From a checkpoint of a small transformer trained on Wikipedia: normalized queries and keys, a variant of Muon for these matrices.
Each number is 200 + 30 x the weight over its row's rms, rounded and kept within 0 to 999. Layers, rows and columns count from 0. The size before them is the row's rms in percent of the matrix's.

# up: layer 3 MLP up, 1280x320, rms 0.125, rows 186-240, columns 0-39
# down: layer 3 MLP down (transposed), 1280x320, rms 0.0596, rows 186-239, columns 0-39
# gate: layer 3 MLP gate, 1280x320, rms 0.12, rows 187-240, columns 0-39
up186,100,173,198,207,185,196,170,209,184,190,204,168,202,216,180,187,169,177,244,176,197,187,195,232,258,211,228,191,184,203,168,115,217,185,183,235,154,213,239,238,158
down186,103,256,222,196,179,174,202,236,178,172,167,229,186,210,209,168,194,201,189,207,187,137,217,197,144,158,195,174,169,177,220,196,212,292,158,213,197,238,165,202,199
gate187,099,163,209,164,202,204,203,180,208,170,231,188,209,174,264,264,244,212,183,234,193,177,196,196,183,172,156,208,191,149,210,187,204,176,207,219,181,214,246,188,145
up187,103,231,218,204,224,291,239,175,259,194,223,194,222,217,203,227,245,157,159,222,225,196,207,229,216,195,169,174,202,131,187,210,197,201,147,246,173,194,224,207,202
down187,097,197,155,189,232,224,175,161,271,204,229,156,242,180,171,135,149,211,205,193,148,185,146,197,168,185,253,155,204,199,184,193,181,201,241,183,265,195,217,207,235
gate188,095,165,175,228,181,219,250,203,205,223,227,188,202,230,215,158,213,213,208,183,181,146,200,232,231,280,181,240,168,201,201,200,255,198,213,235,269,199,235,193,185
up188,094,254,237,170,257,274,178,204,230,223,241,162,223,220,132,186,185,199,177,174,153,231,206,175,245,199,232,152,165,139,171,229,236,224,224,208,203,170,212,234,206
down188,095,186,200,205,229,157,232,219,230,187,198,242,177,128,215,193,172,206,209,179,130,202,179,224,239,173,174,194,203,245,162,224,205,247,203,203,212,235,224,222,173
gate189,101,222,223,198,179,216,213,206,201,207,141,219,204,158,173,180,165,186,254,265,226,219,181,258,198,203,195,263,199,235,199,214,245,191,211,139,182,153,206,250,157
up189,100,251,185,202,192,180,196,174,207,218,164,166,174,189,168,200,168,157,202,148,210,290,202,209,169,222,216,239,188,158,246,201,168,193,151,213,215,149,255,199,166
down189,097,154,189,194,216,186,214,191,199,181,182,188,266,136,190,245,149,221,164,214,222,234,231,202,228,190,246,150,208,215,174,193,218,217,201,234,159,202,228,214,203
gate190,087,216,183,157,241,198,211,221,210,184,149,262,177,127,211,231,247,230,165,190,206,161,207,217,189,176,195,168,226,255,164,193,233,212,218,189,199,215,154,278,178
up190,088,229,218,181,140,168,202,182,142,226,202,213,209,209,170,183,192,225,228,201,195,197,229,187,221,200,186,241,178,167,200,189,158,210,189,218,209,202,199,183,203
down190,090,222,243,222,210,210,213,245,188,182,169,206,217,137,225,185,193,182,195,246,195,166,211,251,232,147,190,209,230,198,237,164,178,192,188,243,185,212,246,165,242
gate191,103,161,203,246,190,193,243,229,203,222,174,240,200,167,216,156,168,167,206,136,247,217,174,183,218,218,194,217,187,249,231,203,196,174,265,183,187,154,192,153,221
up191,108,239,195,144,192,227,195,178,201,272,174,183,209,168,184,208,232,133,232,189,202,191,158,193,223,170,195,177,173,234,279,232,235,191,248,222,220,216,204,208,216
down191,101,248,194,230,174,232,199,229,220,261,201,204,174,187,225,210,220,176,253,183,212,172,184,178,175,188,250,200,176,240,225,157,191,204,192,173,183,226,185,166,219
gate192,100,185,203,167,185,176,166,245,172,209,176,219,206,198,220,156,176,179,233,222,191,202,195,203,204,215,171,206,198,208,175,237,232,213,211,206,211,189,195,190,208
up192,097,176,141,200,205,233,241,172,243,219,205,230,180,183,185,239,224,150,231,194,261,137,253,225,212,183,193,210,158,182,195,192,198,171,239,207,209,206,261,233,228
down192,101,233,209,180,223,196,177,253,164,211,219,236,214,200,241,161,168,204,172,203,243,129,199,244,268,179,200,254,182,182,168,186,234,142,211,176,180,155,235,173,220
gate193,115,251,251,197,203,207,159,178,219,199,198,184,145,204,204,155,193,180,204,189,165,171,179,117,189,163,195,190,232,177,168,192,190,242,202,210,229,184,174,251,180
up193,104,210,191,214,213,241,236,188,182,243,191,220,219,164,160,172,198,248,235,211,225,191,218,139,188,236,156,213,250,184,176,171,152,218,190,201,208,195,159,247,179
down193,103,138,216,197,188,177,163,186,181,186,213,188,220,239,231,141,201,224,210,206,177,212,188,228,170,207,225,183,175,188,203,210,227,182,207,239,205,234,169,195,198
gate194,102,171,206,184,204,211,196,171,188,264,215,192,195,183,239,253,167,150,239,157,235,236,247,141,220,181,223,170,214,211,171,237,162,254,191,195,144,234,193,166,214
up194,100,150,209,184,182,172,187,214,230,211,214,130,200,175,202,188,256,254,249,224,229,206,166,186,270,193,168,238,204,198,253,140,209,238,160,147,219,206,190,226,135
down194,104,150,207,199,182,185,177,275,168,173,196,235,194,180,204,188,200,180,179,182,198,167,226,178,146,199,241,117,98,162,221,192,220,211,197,226,249,239,220,201,193
gate195,098,248,191,207,211,213,215,202,133,190,154,210,182,164,239,207,201,215,169,175,140,196,207,197,227,245,183,173,214,180,215,183,240,195,147,150,238,205,220,181,168
up195,102,205,196,157,233,162,219,151,204,214,208,196,151,170,178,241,233,148,226,232,168,207,207,194,238,169,185,183,197,165,164,174,146,180,228,196,189,206,221,221,175
down195,098,188,186,209,216,244,258,185,173,191,226,210,199,186,203,209,202,179,191,219,147,191,220,203,199,166,166,183,220,160,175,204,203,150,233,241,227,169,215,178,162
gate196,097,176,210,193,176,187,133,146,177,228,157,161,258,192,195,197,227,223,189,217,219,212,174,180,139,211,219,178,181,168,224,210,239,192,185,143,134,176,208,183,194
up196,100,228,234,256,228,187,229,150,195,230,171,175,188,220,217,158,220,173,166,221,199,218,185,226,203,224,196,180,191,196,223,227,230,173,183,166,203,176,250,211,147
down196,096,195,209,206,179,208,188,219,213,192,249,279,179,198,221,166,212,150,167,179,205,194,184,177,212,252,199,193,176,156,178,184,184,280,213,177,199,219,194,194,229
gate197,104,214,228,201,200,196,222,213,220,221,183,184,176,212,216,228,189,200,184,213,177,178,214,228,210,197,186,250,207,235,176,200,226,255,202,183,184,172,223,262,153
up197,104,154,260,178,167,182,230,189,185,198,184,242,156,214,203,167,174,183,162,188,212,156,196,244,259,237,219,184,216,187,202,214,218,229,169,195,178,211,211,185,243
down197,103,181,212,236,172,175,204,265,171,213,162,248,146,162,201,178,210,197,216,190,204,188,256,205,193,181,280,210,205,187,182,181,215,151,171,177,230,188,189,196,130
gate198,100,251,187,172,163,192,201,259,206,250,197,225,232,218,301,250,174,195,192,227,156,196,219,181,237,196,220,226,200,163,254,213,180,199,196,229,147,183,202,246,164
up198,108,208,198,196,188,146,204,170,151,231,181,206,200,220,207,195,211,210,208,176,211,159,160,228,210,200,238,188,204,222,246,184,215,192,259,233,248,230,198,163,168
down198,092,167,197,189,207,257,163,237,214,228,223,222,218,149,227,153,176,184,194,268,205,237,159,180,172,229,195,192,243,205,191,187,196,266,232,180,161,145,199,218,216
gate199,097,251,193,159,212,215,151,245,191,164,208,220,202,186,193,134,182,171,179,188,222,191,182,239,195,188,246,156,196,191,180,194,218,188,219,174,194,134,186,193,183
up199,105,140,187,178,222,133,200,183,222,202,198,240,188,225,197,216,175,201,162,145,196,179,206,226,193,241,178,225,234,219,171,194,165,172,235,206,226,227,193,207,189
down199,101,186,215,224,205,202,193,194,165,212,174,183,236,238,143,124,217,193,182,227,217,203,174,220,149,235,168,165,170,192,229,201,159,135,249,192,167,185,253,227,152
gate200,088,219,174,162,148,205,250,192,203,120,183,194,242,200,207,200,222,198,140,199,230,191,195,177,212,237,149,182,238,230,256,140,162,198,216,172,179,163,173,179,219
up200,075,198,184,176,159,179,221,194,227,141,163,141,254,220,182,195,228,243,134,222,223,188,255,174,191,248,161,187,215,221,204,165,188,195,192,241,193,198,159,184,233
down200,094,247,155,228,199,215,259,268,240,194,224,148,219,222,213,234,212,250,242,191,233,152,245,209,169,243,201,242,223,184,142,159,182,157,145,215,174,212,147,220,225
gate201,078,177,186,234,212,204,174,152,153,197,191,217,231,235,170,165,211,258,198,184,207,177,161,183,262,220,196,171,183,206,233,172,137,231,214,205,208,156,233,166,207
up201,084,234,203,233,190,193,207,219,151,228,188,226,273,239,246,216,170,161,171,175,200,227,187,189,161,222,210,236,210,235,259,249,180,221,235,176,235,232,197,231,175
down201,081,216,219,221,223,221,151,221,197,180,220,231,188,217,179,195,228,174,186,241,154,224,132,154,232,265,221,170,182,191,202,256,157,229,154,161,207,157,241,238,250
gate202,098,200,134,208,165,232,233,183,197,222,206,181,151,246,202,212,213,177,167,228,198,180,223,158,186,236,250,178,236,184,213,189,228,156,157,217,167,222,215,185,211
up202,103,205,244,177,138,206,216,231,152,174,150,177,147,253,191,188,215,169,127,222,181,221,209,224,218,196,193,158,224,208,199,224,261,199,172,220,164,188,178,156,223
down202,111,200,170,163,202,133,218,219,197,254,178,189,226,198,206,182,196,179,209,194,183,209,189,156,175,157,192,189,204,168,167,179,242,177,165,216,225,189,168,204,181
gate203,093,233,186,209,243,167,222,225,168,169,168,247,164,207,200,181,182,230,182,211,196,154,252,262,173,259,226,183,256,288,220,280,204,179,193,182,174,215,170,160,209
up203,106,205,217,193,164,186,184,179,192,161,175,186,204,229,229,186,203,192,192,237,192,237,191,229,186,193,241,212,216,168,210,228,230,185,245,199,204,223,154,207,217
down203,122,204,197,192,198,223,196,197,193,225,244,249,147,222,197,182,190,164,181,158,195,198,215,183,214,183,207,168,202,237,212,194,189,152,239,155,228,266,181,206,223
gate204,101,208,201,206,175,211,209,183,236,178,210,183,164,212,223,216,207,164,196,199,188,194,186,150,229,158,180,192,216,160,100,188,177,199,203,172,190,185,216,226,157
up204,100,201,207,172,202,197,178,199,175,163,185,210,207,199,163,218,138,225,188,212,254,125,206,181,223,202,209,245,230,185,158,235,223,198,244,216,165,189,280,233,182
down204,105,237,213,212,169,247,190,260,203,175,275,242,287,188,176,198,218,188,204,169,294,193,210,197,238,190,214,175,248,168,170,147,183,183,201,189,193,179,198,203,168
gate205,114,206,134,171,195,220,174,201,238,151,206,225,191,225,249,170,213,189,192,187,216,219,197,237,201,171,213,195,228,195,198,201,188,184,165,195,186,194,190,229,145
up205,112,172,168,153,194,196,189,179,242,167,187,214,199,220,170,217,195,155,237,208,231,182,192,230,200,225,211,218,142,222,242,211,219,222,205,139,180,221,152,171,161
down205,098,226,228,212,216,221,198,231,239,196,246,218,183,216,196,220,184,206,205,217,211,273,208,211,175,196,203,232,184,203,251,207,161,225,228,230,193,286,186,176,204
gate206,104,224,226,206,159,153,191,242,204,165,199,193,237,109,207,224,190,223,185,232,207,180,199,187,228,165,238,216,193,190,187,164,185,206,186,198,166,191,206,174,179
up206,100,195,227,170,245,260,157,197,169,202,205,195,207,165,173,232,170,187,210,214,206,187,252,215,170,199,163,190,282,214,208,169,173,240,180,215,183,224,217,191,201
down206,098,156,241,181,207,236,246,255,177,267,246,188,223,168,209,221,192,191,222,226,178,223,191,177,175,147,188,203,185,184,197,139,185,205,171,203,252,237,233,191,221
gate207,103,197,223,194,137,189,170,189,172,212,205,231,171,195,225,162,178,221,196,181,219,225,221,202,181,201,199,200,199,196,223,179,212,200,177,184,182,227,216,234,143
up207,102,164,147,207,242,172,220,195,227,177,254,182,171,199,259,223,260,215,188,228,183,174,163,212,225,172,221,214,190,169,206,257,212,209,178,186,155,210,220,157,208
down207,105,195,201,197,213,229,201,231,191,186,224,226,158,158,221,183,174,160,228,161,183,178,218,158,179,214,264,173,242,199,222,240,228,187,183,152,178,154,223,204,179
gate208,091,232,216,217,190,211,207,223,215,184,123,217,165,200,197,207,155,163,162,154,183,186,151,241,231,213,117,180,213,215,179,189,280,212,190,208,230,190,156,185,197
up208,096,179,230,230,219,234,198,194,199,219,191,191,207,186,150,210,195,138,236,182,208,199,191,243,192,150,151,185,211,167,211,192,246,195,185,229,189,187,213,155,155
down208,114,199,179,205,146,201,185,238,211,209,151,207,151,189,199,198,205,151,167,177,225,232,204,202,227,179,169,203,204,209,164,214,217,200,163,214,218,218,172,207,196
gate209,097,199,201,246,205,249,220,149,222,216,182,213,201,213,258,149,131,212,207,175,194,190,217,188,212,188,211,165,228,203,167,135,212,130,179,174,195,158,227,172,203
up209,097,175,158,168,145,157,160,195,226,156,138,189,203,218,152,186,223,179,197,194,196,212,209,210,211,248,159,202,205,180,223,215,177,251,183,229,175,198,220,208,220
down209,095,176,228,184,218,191,183,182,189,168,215,212,230,166,135,196,219,188,212,179,190,211,190,178,229,215,204,183,207,189,193,198,192,147,217,206,190,240,175,237,152
gate210,099,181,226,203,217,224,195,257,224,155,161,189,252,191,169,185,210,190,142,241,183,161,210,195,216,176,181,250,124,202,204,238,162,186,220,228,227,231,188,191,187
up210,093,256,171,237,178,171,240,123,237,171,198,179,114,159,145,208,246,241,172,174,169,190,229,228,195,201,201,173,240,165,186,166,211,268,224,175,195,183,191,237,226
down210,099,227,175,228,196,196,229,224,207,110,244,176,217,223,219,192,223,220,184,147,223,234,180,223,160,191,141,170,229,185,181,255,178,155,216,194,274,208,268,194,196
gate211,117,182,227,177,230,174,181,198,214,208,227,224,189,128,209,238,186,242,176,163,247,157,187,197,155,203,245,217,209,216,191,256,168,202,197,152,208,168,189,170,227
up211,112,201,218,166,168,188,233,247,218,162,147,159,271,206,195,204,198,242,191,184,175,160,155,126,170,221,213,176,202,256,245,212,141,158,191,220,195,189,173,188,201
down211,109,182,241,230,155,233,201,152,215,195,227,201,175,174,165,126,161,171,172,207,190,212,197,194,202,190,212,183,196,183,175,223,195,180,217,221,190,266,176,154,171
gate212,105,184,171,221,227,224,205,168,153,205,223,193,158,189,215,205,178,215,186,214,169,197,205,200,171,189,215,142,174,230,214,196,158,193,199,249,203,209,186,165,235
up212,106,208,219,235,169,230,203,195,195,181,241,218,198,205,207,198,245,224,206,227,244,182,206,239,164,195,162,176,222,261,171,184,178,218,153,174,191,192,252,216,254
down212,104,187,208,181,190,236,197,221,173,162,185,193,143,196,197,226,202,207,195,178,177,229,240,202,180,239,193,191,197,147,183,244,244,196,202,203,202,208,208,202,191
gate213,104,242,171,154,194,115,205,168,155,151,210,185,170,161,164,176,210,221,212,192,252,184,194,196,188,246,205,169,189,216,219,222,221,172,167,245,238,180,149,219,186
up213,099,196,195,250,231,153,223,169,149,202,186,157,200,206,217,136,199,186,197,190,172,238,174,179,197,253,239,270,199,192,203,202,176,194,168,201,209,220,201,158,137
down213,102,170,204,182,173,218,200,175,216,194,211,168,226,173,210,276,167,120,217,190,172,163,215,188,178,150,142,162,179,247,212,175,180,230,225,216,169,182,204,171,222
gate214,103,192,200,252,177,210,188,203,231,221,228,202,251,217,217,188,194,172,182,264,169,163,190,269,200,181,210,192,229,263,200,223,181,201,235,178,216,213,236,201,222
up214,108,169,202,199,186,201,230,257,203,210,180,187,228,190,176,183,219,223,161,191,194,203,225,175,226,157,145,164,185,173,218,179,232,200,213,189,195,204,156,242,178
down214,097,197,187,213,233,228,231,223,218,204,197,186,163,212,171,185,221,204,200,206,207,251,225,187,237,217,185,190,170,168,234,249,197,218,218,163,156,195,180,216,155
gate215,101,174,143,138,223,244,173,180,158,173,200,205,179,209,194,158,231,196,255,194,225,198,260,166,240,171,176,284,164,234,202,236,202,180,189,263,157,174,219,184,218
up215,100,205,132,214,234,250,178,225,153,185,182,216,219,253,252,183,211,279,213,202,204,247,242,198,247,173,186,168,218,275,175,188,213,242,258,258,228,186,159,243,175
down215,104,251,218,199,174,231,149,164,242,177,207,188,227,195,188,231,188,216,209,229,190,222,209,190,212,220,192,223,227,320,215,222,234,190,216,136,220,223,187,190,232
gate216,103,179,245,164,162,164,228,184,222,206,220,162,151,184,212,240,187,208,199,186,185,202,175,210,112,185,209,172,264,173,188,224,135,200,228,129,195,205,218,190,144
up216,110,210,215,183,206,233,193,156,167,237,199,205,182,143,170,138,191,239,253,197,213,155,153,169,226,199,270,154,251,234,184,261,197,197,212,152,164,255,171,202,188
down216,101,255,159,169,173,180,227,198,192,199,174,219,256,198,163,245,214,171,179,194,232,263,201,181,194,174,182,211,235,128,207,170,192,214,233,189,186,203,160,210,173
gate217,102,237,213,246,203,209,192,210,183,201,207,225,179,180,227,226,214,226,194,150,157,193,169,201,216,196,233,218,205,182,190,237,201,146,156,245,167,212,223,171,233
up217,103,220,254,231,246,221,221,221,217,206,197,243,184,202,201,194,159,166,208,229,192,223,133,178,212,169,201,178,177,170,165,209,210,192,199,222,200,202,230,201,217
down217,095,188,150,212,219,158,247,192,204,204,192,205,189,166,242,174,153,156,220,240,196,170,193,167,165,233,191,222,220,220,291,205,192,248,197,234,280,145,176,216,187
gate218,093,213,226,166,226,208,161,186,197,211,226,252,159,191,236,174,239,257,222,228,216,275,237,244,228,242,237,195,265,199,218,184,169,225,152,196,214,274,195,160,145
up218,098,231,222,223,234,255,148,217,192,173,171,264,198,173,212,220,208,221,181,235,213,197,201,239,189,208,229,239,187,179,212,195,201,203,154,207,228,212,284,195,204
down218,093,185,227,196,197,193,188,263,207,204,222,179,201,184,197,215,138,164,248,233,192,171,192,182,149,216,227,206,220,206,199,208,204,154,178,216,181,190,231,169,233
gate219,094,198,209,196,170,191,206,227,190,143,202,200,192,147,182,255,177,209,198,251,264,138,203,181,206,224,166,200,241,211,209,191,203,187,205,224,228,130,175,260,198
up219,100,228,213,206,195,138,237,148,174,163,200,196,188,192,206,239,207,194,157,210,208,186,176,112,179,227,178,188,223,216,214,234,231,230,183,263,196,193,122,227,136
down219,103,195,180,200,116,164,178,186,188,189,225,202,223,276,209,184,182,225,270,234,249,208,196,148,167,214,188,221,242,198,188,230,156,218,154,216,237,213,210,206,129
gate220,089,246,215,212,227,208,177,169,235,152,215,192,212,199,178,181,212,197,165,224,206,188,144,278,187,228,173,158,207,172,226,224,183,125,284,197,145,191,233,237,208
up220,127,179,187,196,176,231,219,280,238,199,203,228,200,171,141,215,173,171,199,222,192,182,206,229,151,234,217,152,188,175,190,229,195,210,221,204,186,176,236,181,181
down220,108,219,221,205,204,166,239,144,147,206,190,201,196,220,256,167,209,198,205,153,209,208,231,181,200,189,209,255,199,186,181,179,228,187,146,196,215,195,160,161,219
gate221,101,142,209,245,182,202,185,245,161,170,201,203,231,210,195,229,204,184,164,176,179,215,113,177,260,221,218,231,193,226,204,191,181,212,221,160,183,214,232,159,234
up221,100,146,202,143,208,188,202,160,217,206,247,239,111,235,208,204,236,133,222,198,188,218,220,225,212,202,198,146,177,222,251,140,216,172,195,227,257,215,144,240,170
down221,103,197,209,147,180,172,262,183,250,212,233,199,156,232,181,174,193,217,260,247,213,175,193,232,166,199,160,291,186,245,234,189,190,194,223,247,205,172,203,210,252
gate222,095,164,208,166,191,149,182,141,222,209,183,227,220,233,219,178,222,146,240,162,230,218,182,174,213,240,163,151,203,208,231,216,230,185,167,179,233,199,180,183,155
up222,096,212,199,226,199,194,261,136,216,288,170,183,192,190,130,185,170,179,189,204,162,189,169,197,171,169,204,205,198,159,179,133,206,227,228,237,217,215,185,181,223
down222,094,187,174,235,160,227,218,268,168,224,205,228,234,180,153,182,230,232,160,212,232,247,208,255,150,200,274,211,145,176,165,208,223,140,165,232,247,218,205,200,206
gate223,099,208,177,219,155,202,245,200,260,202,217,185,228,228,228,264,193,140,175,219,196,146,166,216,197,204,176,187,145,197,143,163,232,195,185,232,220,237,211,170,208
up223,094,191,167,238,195,184,243,162,173,167,183,211,184,194,148,203,243,235,193,167,214,186,230,144,182,182,201,182,187,241,234,167,180,228,202,192,135,251,239,217,202
down223,099,162,240,212,242,203,234,239,147,204,219,195,209,176,221,192,203,203,198,209,167,181,234,248,210,198,193,216,221,191,249,170,164,167,209,202,213,201,204,174,227
gate224,098,212,229,202,223,213,216,217,203,171,172,207,220,177,171,169,176,217,245,255,187,224,161,215,194,200,160,207,213,219,207,185,215,246,220,228,182,168,267,261,202
up224,099,217,209,182,205,201,174,310,204,200,176,186,142,150,227,190,229,241,192,230,188,206,228,214,199,175,257,193,165,212,217,220,190,225,213,190,236,239,183,197,178
down224,094,196,227,159,224,175,161,205,175,164,140,166,180,226,195,213,227,194,192,176,182,157,179,209,200,239,138,270,227,171,193,200,191,251,188,179,156,248,174,159,167
gate225,102,200,206,164,171,203,196,209,240,160,225,230,252,279,240,185,225,220,229,250,213,224,201,208,240,192,222,183,235,265,174,182,203,146,239,270,183,159,227,177,164
up225,090,226,146,245,206,163,164,196,265,166,171,205,207,273,244,212,224,221,189,190,204,171,171,188,181,248,200,202,241,204,196,110,227,130,147,186,179,169,181,149,201
down225,103,184,150,230,196,199,137,198,259,175,193,224,173,205,201,195,196,164,275,217,216,160,233,211,204,183,204,211,163,153,200,176,223,179,204,214,235,189,258,167,164
gate226,110,233,200,172,199,196,224,171,207,205,165,156,206,237,174,176,253,129,187,190,182,230,167,236,165,175,203,213,207,219,207,222,192,219,219,240,220,160,227,186,188
up226,107,146,190,189,222,205,216,172,155,221,162,161,226,169,234,241,174,222,200,159,222,261,233,194,172,223,176,172,231,189,171,232,251,214,211,197,176,172,207,212,193
down226,106,214,160,173,177,210,270,228,200,195,209,181,226,237,145,198,170,182,207,197,243,193,191,250,156,201,228,201,212,243,224,196,221,219,182,184,274,197,217,183,198
gate227,102,222,210,192,229,175,214,211,159,194,212,167,153,242,245,178,171,192,204,203,210,195,176,209,202,199,157,172,225,196,211,194,258,237,140,187,252,228,197,222,199
up227,106,221,219,180,222,184,204,253,187,189,168,140,223,246,182,235,227,197,237,196,114,172,180,162,230,177,222,211,201,168,227,194,211,162,176,227,196,175,178,170,226
down227,104,172,202,211,215,226,202,186,174,141,242,181,169,221,197,279,186,244,198,198,228,212,227,204,210,183,212,236,190,170,261,237,191,197,230,208,162,163,213,192,236
gate228,096,233,224,153,210,225,196,210,169,221,193,212,250,195,217,234,191,213,220,232,247,186,194,201,222,182,153,209,212,227,238,155,231,213,183,160,202,137,215,144,193
up228,101,183,228,150,186,216,209,202,217,218,183,218,226,151,226,168,209,241,208,230,241,259,170,258,228,210,140,192,236,191,226,204,219,177,210,173,241,195,214,169,197
down228,106,288,250,136,190,190,169,201,181,213,178,157,239,224,197,152,182,202,175,192,199,210,180,201,222,199,208,237,207,189,187,188,193,282,270,118,203,234,172,207,225
gate229,101,223,207,202,162,225,211,180,217,185,256,193,191,184,214,185,223,197,157,192,153,194,218,161,199,177,144,174,227,182,172,175,247,128,159,150,226,166,262,161,183
up229,105,177,254,194,231,196,218,193,194,234,234,218,194,119,127,202,193,178,160,185,148,152,200,228,180,179,218,250,231,162,168,239,204,227,206,213,214,167,214,187,184
down229,104,189,217,149,227,179,218,200,192,185,174,174,180,164,204,264,189,145,201,189,215,215,190,260,255,193,163,202,158,196,217,185,191,136,230,156,176,210,189,202,209
gate230,104,194,222,229,212,190,145,258,120,204,205,177,231,237,163,212,197,132,133,207,197,233,178,200,237,179,226,199,188,167,187,152,193,171,208,244,218,176,222,196,162
up230,105,163,203,210,167,204,184,213,187,193,164,197,229,143,224,148,190,180,203,150,196,153,186,166,236,181,189,188,222,189,170,205,189,180,166,214,167,200,180,253,252
down230,099,226,139,231,193,222,219,213,154,199,216,201,238,194,170,188,200,183,185,227,196,220,180,171,225,206,156,191,260,169,120,216,233,181,186,227,195,265,196,192,160
gate231,099,230,217,196,239,228,134,186,163,200,219,193,201,253,229,210,170,143,179,189,196,223,208,249,215,214,201,216,174,214,160,217,239,187,184,199,225,201,215,182,181
up231,100,221,194,180,194,237,189,192,171,217,200,197,249,180,205,181,162,153,232,194,223,216,175,230,216,211,192,187,148,253,142,201,206,175,221,216,203,188,185,187,151
down231,103,250,176,248,195,168,164,219,250,208,210,238,199,225,225,201,196,212,194,245,192,240,194,199,193,148,260,185,193,236,245,198,181,220,195,218,177,167,217,207,199
gate232,101,227,225,173,170,132,177,189,199,229,220,274,182,142,191,276,158,213,280,210,240,207,280,167,220,167,158,202,105,187,222,269,211,180,177,176,196,242,166,230,169
up232,098,263,217,153,162,220,216,173,196,189,230,185,218,236,214,223,241,229,185,190,187,199,176,244,206,238,203,213,228,247,161,203,171,174,162,214,213,167,209,179,169
down232,109,160,183,209,190,226,147,240,146,211,202,233,182,173,236,210,161,210,161,213,189,184,138,236,203,141,189,193,207,202,151,190,146,178,217,224,187,176,229,173,232
gate233,101,226,207,203,181,186,216,196,192,247,260,121,205,162,192,255,214,199,186,196,183,175,204,200,224,201,180,199,144,268,188,171,159,174,208,247,197,208,199,200,192
up233,096,159,193,170,252,167,214,213,213,185,181,190,197,203,177,220,187,199,224,258,208,233,174,192,154,157,228,247,210,203,178,248,216,182,224,206,189,183,166,124,181
down233,097,204,190,168,183,197,220,222,206,182,169,248,232,250,225,236,151,190,191,187,171,243,240,200,186,181,175,220,227,234,180,179,206,199,179,130,183,209,219,282,221
gate234,102,229,206,179,177,198,265,224,226,249,169,289,228,155,217,260,248,194,139,205,207,209,194,171,156,229,146,238,165,198,202,204,173,217,210,195,198,190,194,134,161
up234,101,204,187,228,207,193,211,176,197,165,202,159,254,239,223,215,176,140,211,182,216,224,260,192,200,206,211,150,209,188,223,211,231,246,140,186,195,216,206,192,178
down234,099,226,198,179,179,225,167,226,226,197,193,228,261,152,179,189,238,228,213,196,223,243,192,179,211,205,186,151,200,197,212,195,216,201,190,150,188,196,174,225,191
gate235,092,223,205,143,157,224,193,214,191,211,203,226,196,171,174,222,201,182,198,221,154,214,161,220,161,247,200,193,225,216,173,226,165,189,172,200,201,190,159,239,199
up235,099,153,200,191,207,227,187,190,196,185,217,118,218,155,190,195,174,160,130,209,220,238,255,201,210,173,151,237,156,172,217,174,188,210,168,198,227,206,301,212,196
down235,094,163,226,228,174,189,225,244,217,193,221,155,230,218,268,210,195,213,195,205,166,172,172,130,233,171,223,208,165,220,196,194,229,161,248,205,187,213,207,202,187
gate236,096,235,218,205,189,191,196,218,213,190,187,263,199,184,195,169,218,206,208,179,165,184,186,201,232,219,192,244,185,172,135,189,180,204,187,190,184,207,190,207,205
up236,099,171,219,198,225,219,168,200,166,193,225,261,194,186,198,163,166,166,138,196,240,183,187,207,165,157,196,262,192,252,206,247,209,158,260,191,204,232,169,208,180
down236,094,222,194,201,188,219,223,197,188,213,229,177,199,221,189,204,200,222,222,192,146,148,181,157,190,140,276,200,177,210,171,184,221,206,171,165,181,207,159,188,217
gate237,095,256,190,199,220,179,226,148,168,231,193,222,190,99,199,206,230,183,173,176,216,166,249,227,138,206,182,206,164,210,142,180,228,162,162,177,162,194,167,177,214
up237,101,226,226,265,225,178,238,200,159,153,205,243,270,153,192,206,208,210,221,241,188,189,197,235,167,251,208,226,151,158,230,201,205,171,214,217,181,252,232,158,171
down237,108,157,227,218,232,167,194,170,181,211,148,174,230,190,207,200,229,216,256,179,250,237,194,188,253,222,188,128,181,204,212,174,223,183,137,185,162,243,147,160,229
gate238,100,173,235,190,152,215,231,200,220,151,229,175,187,267,308,197,211,268,204,179,190,173,202,252,209,198,223,229,215,203,221,151,195,221,187,163,224,205,207,209,222
up238,103,182,217,216,215,227,203,217,177,208,226,196,199,229,169,216,210,186,173,236,220,149,198,177,178,168,169,222,236,174,199,197,225,200,211,189,191,204,195,231,205
down238,095,209,251,158,194,221,171,200,214,215,190,176,220,179,168,180,209,200,187,215,184,228,216,177,167,247,191,259,154,209,203,187,154,211,168,123,184,147,214,246,170
gate239,099,213,157,191,228,177,158,198,226,192,195,206,182,197,197,180,233,205,150,223,183,187,241,205,250,191,150,205,131,196,188,192,196,200,170,188,205,219,244,178,202
up239,096,199,287,221,219,244,152,194,184,202,183,207,213,167,204,189,193,158,216,208,184,178,180,180,206,242,205,216,196,181,217,184,142,236,191,266,227,202,267,246,190
down239,097,177,144,187,209,181,165,235,170,193,186,147,182,197,217,196,201,183,225,222,254,187,199,217,149,187,232,201,161,170,175,195,213,223,223,226,202,205,201,182,192
gate240,097,167,238,202,136,216,250,220,224,201,196,135,249,232,189,213,218,167,168,151,189,200,192,255,216,256,219,223,251,220,208,190,191,172,255,225,155,175,195,182,172
up240,094,145,205,173,163,189,259,184,181,162,158,194,300,198,149,206,186,170,182,209,203,212,171,243,188,236,228,197,218,249,192,219,195,199,230,224,175,200,196,223,162